Weights of a small transformer language model: 129M tokens.
Each number is 50 + 10 x the weight over its row's rms, rounded and kept within 0 to 99. Layers, rows and columns count from 0. The size before them is the row's rms in percent of the matrix's.

# layer 9 attention key, 32x96, rms 0.235, rows 0-31, columns 0-47
095:56 53 40 62 66 46 43 84 48 57 59 51 46 47 55 57 57 49 62 53 56 52 58 34 49 35 47 52 48 60 53 46 48 46 57 56 44 41 39 63 51 49 42 65 55 58 63 36
084:37 68 73 54 44 55 45 45 57 51 54 54 53 62 59 57 48 45 62 66 52 47 68 46 36 47 42 63 48 38 46 67 46 56 53 48 30 49 41 51 40 44 51 39 50 45 40 42
097:41 58 55 45 52 46 52 57 37 62 39 51 42 37 43 57 49 46 36 41 50 63 58 44 56 53 52 62 39 48 48 68 45 42 05 66 58 59 42 46 71 51 42 62 56 48 46 48
110:48 42 32 52 54 49 52 31 59 53 50 55 53 59 62 44 63 59 42 52 54 46 72 48 62 50 49 55 51 62 34 52 66 41 31 54 61 36 47 35 57 43 54 48 58 61 61 49
093:36 54 30 56 47 65 64 39 53 56 58 34 40 56 45 47 53 61 53 56 40 46 49 45 40 54 30 54 56 78 65 45 59 68 45 45 47 51 49 49 61 53 60 44 63 50 47 59
098:48 42 47 35 43 36 36 53 49 50 50 67 66 55 50 51 38 48 46 45 48 47 48 63 56 33 56 36 54 58 59 54 35 44 70 59 19 50 56 50 71 65 47 56 61 57 55 16
098:51 58 48 38 49 65 58 54 47 47 58 43 41 60 55 59 52 45 67 63 42 55 35 54 36 45 51 58 69 41 36 61 54 21 43 58 37 32 52 54 56 50 68 57 38 36 43 32
089:38 49 54 42 34 44 51 49 54 48 37 53 46 59 47 44 49 33 64 45 53 64 58 37 45 61 60 48 46 48 45 37 46 46 38 59 47 56 51 46 73 36 47 53 54 51 46 55
101:39 49 55 63 51 58 51 51 66 52 48 38 26 52 54 37 56 45 46 50 51 29 59 44 35 62 48 58 52 67 42 51 31 45 58 55 58 46 52 56 50 54 37 29 64 54 61 53
104:46 55 47 44 54 48 49 71 52 59 49 34 34 44 60 61 38 42 51 44 46 71 55 41 31 55 46 52 49 63 40 43 59 29 51 61 33 24 63 48 56 53 59 45 46 45 46 41
094:52 52 69 77 52 43 39 50 57 61 59 36 53 54 71 58 46 54 34 65 41 35 49 35 45 57 76 44 47 69 53 68 45 54 34 41 46 55 57 51 59 51 51 36 46 50 48 45
092:51 46 54 61 44 58 60 25 56 58 21 38 55 48 61 61 67 48 56 25 56 52 63 60 57 50 43 32 60 62 34 32 44 58 51 52 50 48 50 55 45 53 56 61 18 55 65 48
112:56 50 71 44 68 58 29 36 43 46 54 41 48 41 59 55 39 50 49 45 37 52 49 45 57 47 58 57 47 54 51 54 64 57 38 76 56 50 48 50 48 58 55 47 53 54 55 62
100:53 60 61 56 37 38 46 53 53 43 37 56 67 55 52 54 59 62 50 32 47 51 55 45 27 42 53 58 49 51 34 38 60 55 61 67 42 49 46 53 31 39 47 46 73 38 36 56
106:32 52 50 55 53 55 43 39 57 55 70 44 48 52 56 65 41 55 42 46 62 58 44 78 41 61 51 57 60 58 50 41 56 37 49 60 53 52 51 45 60 55 46 50 53 35 46 39
097:52 51 38 35 49 54 33 55 64 48 58 32 54 46 38 53 41 46 56 48 69 62 51 54 46 43 42 50 36 51 62 50 61 31 45 65 64 50 53 44 39 51 56 55 47 46 49 58
098:42 43 67 55 55 59 63 30 40 40 61 42 63 55 27 32 55 47 58 42 58 44 55 41 37 50 61 48 30 51 42 53 50 34 33 50 70 42 58 56 52 52 70 54 57 51 54 56
100:56 46 40 23 44 56 59 60 45 55 43 70 50 62 61 42 62 52 41 43 40 59 59 51 64 46 63 47 45 38 60 40 43 67 67 37 51 50 50 48 58 64 47 52 34 44 67 53
106:44 42 42 63 75 42 48 34 41 55 55 44 38 48 37 54 49 44 42 45 51 77 45 63 68 58 53 61 35 50 53 53 59 50 46 51 60 41 58 74 46 42 40 34 53 42 55 50
113:38 63 47 53 52 29 29 41 63 47 48 46 53 53 44 47 50 49 55 32 44 42 42 45 57 56 51 40 42 55 38 40 53 53 61 36 64 47 53 53 58 64 53 47 57 32 50 56
098:57 44 49 68 46 48 55 66 35 30 38 55 55 68 49 22 62 34 39 52 62 40 71 62 58 52 42 46 43 48 46 44 44 72 49 54 56 48 60 44 59 52 39 48 57 49 51 53
094:65 53 32 53 45 46 54 47 60 43 36 52 46 64 44 45 29 49 62 47 70 63 55 38 66 34 51 59 70 54 51 54 44 37 47 46 72 51 54 45 57 60 42 52 49 53 39 39
101:35 60 51 29 64 30 61 43 53 44 48 51 42 45 51 33 46 46 40 59 43 48 74 49 50 65 48 49 51 54 45 53 42 32 53 36 54 48 46 65 54 38 76 50 60 48 51 54
099:49 55 48 60 33 43 40 71 47 43 46 60 39 51 43 33 44 56 60 51 59 59 35 52 53 62 52 43 57 45 48 45 33 58 54 43 54 49 48 50 42 30 45 50 56 43 57 75
102:30 48 48 57 63 35 45 47 67 74 58 64 48 53 53 55 79 48 40 46 54 36 49 35 52 61 46 48 49 53 50 36 45 45 54 46 59 40 52 39 44 47 51 56 53 64 52 20
108:60 56 27 47 42 58 51 37 45 63 39 60 52 42 52 47 62 63 42 56 38 53 57 33 32 49 56 39 62 58 50 52 32 56 59 29 44 41 58 64 59 60 44 50 53 45 49 42
101:63 52 59 51 49 56 48 82 46 55 47 41 41 53 48 43 35 60 42 42 42 37 50 49 40 45 53 31 54 42 55 47 58 62 49 59 60 61 38 54 58 61 54 56 34 39 33 36
108:62 45 41 59 57 40 40 36 44 47 46 54 68 46 41 47 52 58 70 45 56 46 52 72 28 37 45 54 76 41 44 46 54 54 50 54 36 47 47 67 47 47 47 44 43 49 40 52
087:50 41 59 40 41 70 58 54 49 51 54 77 41 53 43 63 50 34 72 41 45 56 36 52 45 50 49 23 34 64 45 66 45 53 51 43 39 50 46 48 48 42 60 64 40 48 49 57
102:49 52 31 39 42 44 41 39 34 58 43 65 57 59 49 34 54 56 59 52 52 48 55 44 38 52 58 31 70 48 75 64 61 56 45 63 46 40 36 50 56 44 45 47 57 38 46 58
111:58 38 66 54 52 58 47 63 32 40 67 48 37 45 46 39 48 42 49 44 65 56 48 44 52 55 55 60 55 50 60 72 67 47 62 47 64 57 40 55 47 51 30 49 47 54 47 49
094:57 47 48 57 55 67 71 24 42 58 49 52 53 50 62 56 52 55 36 50 45 73 36 42 38 58 60 49 53 55 58 54 46 46 51 53 36 70 50 58 40 60 57 61 49 52 42 42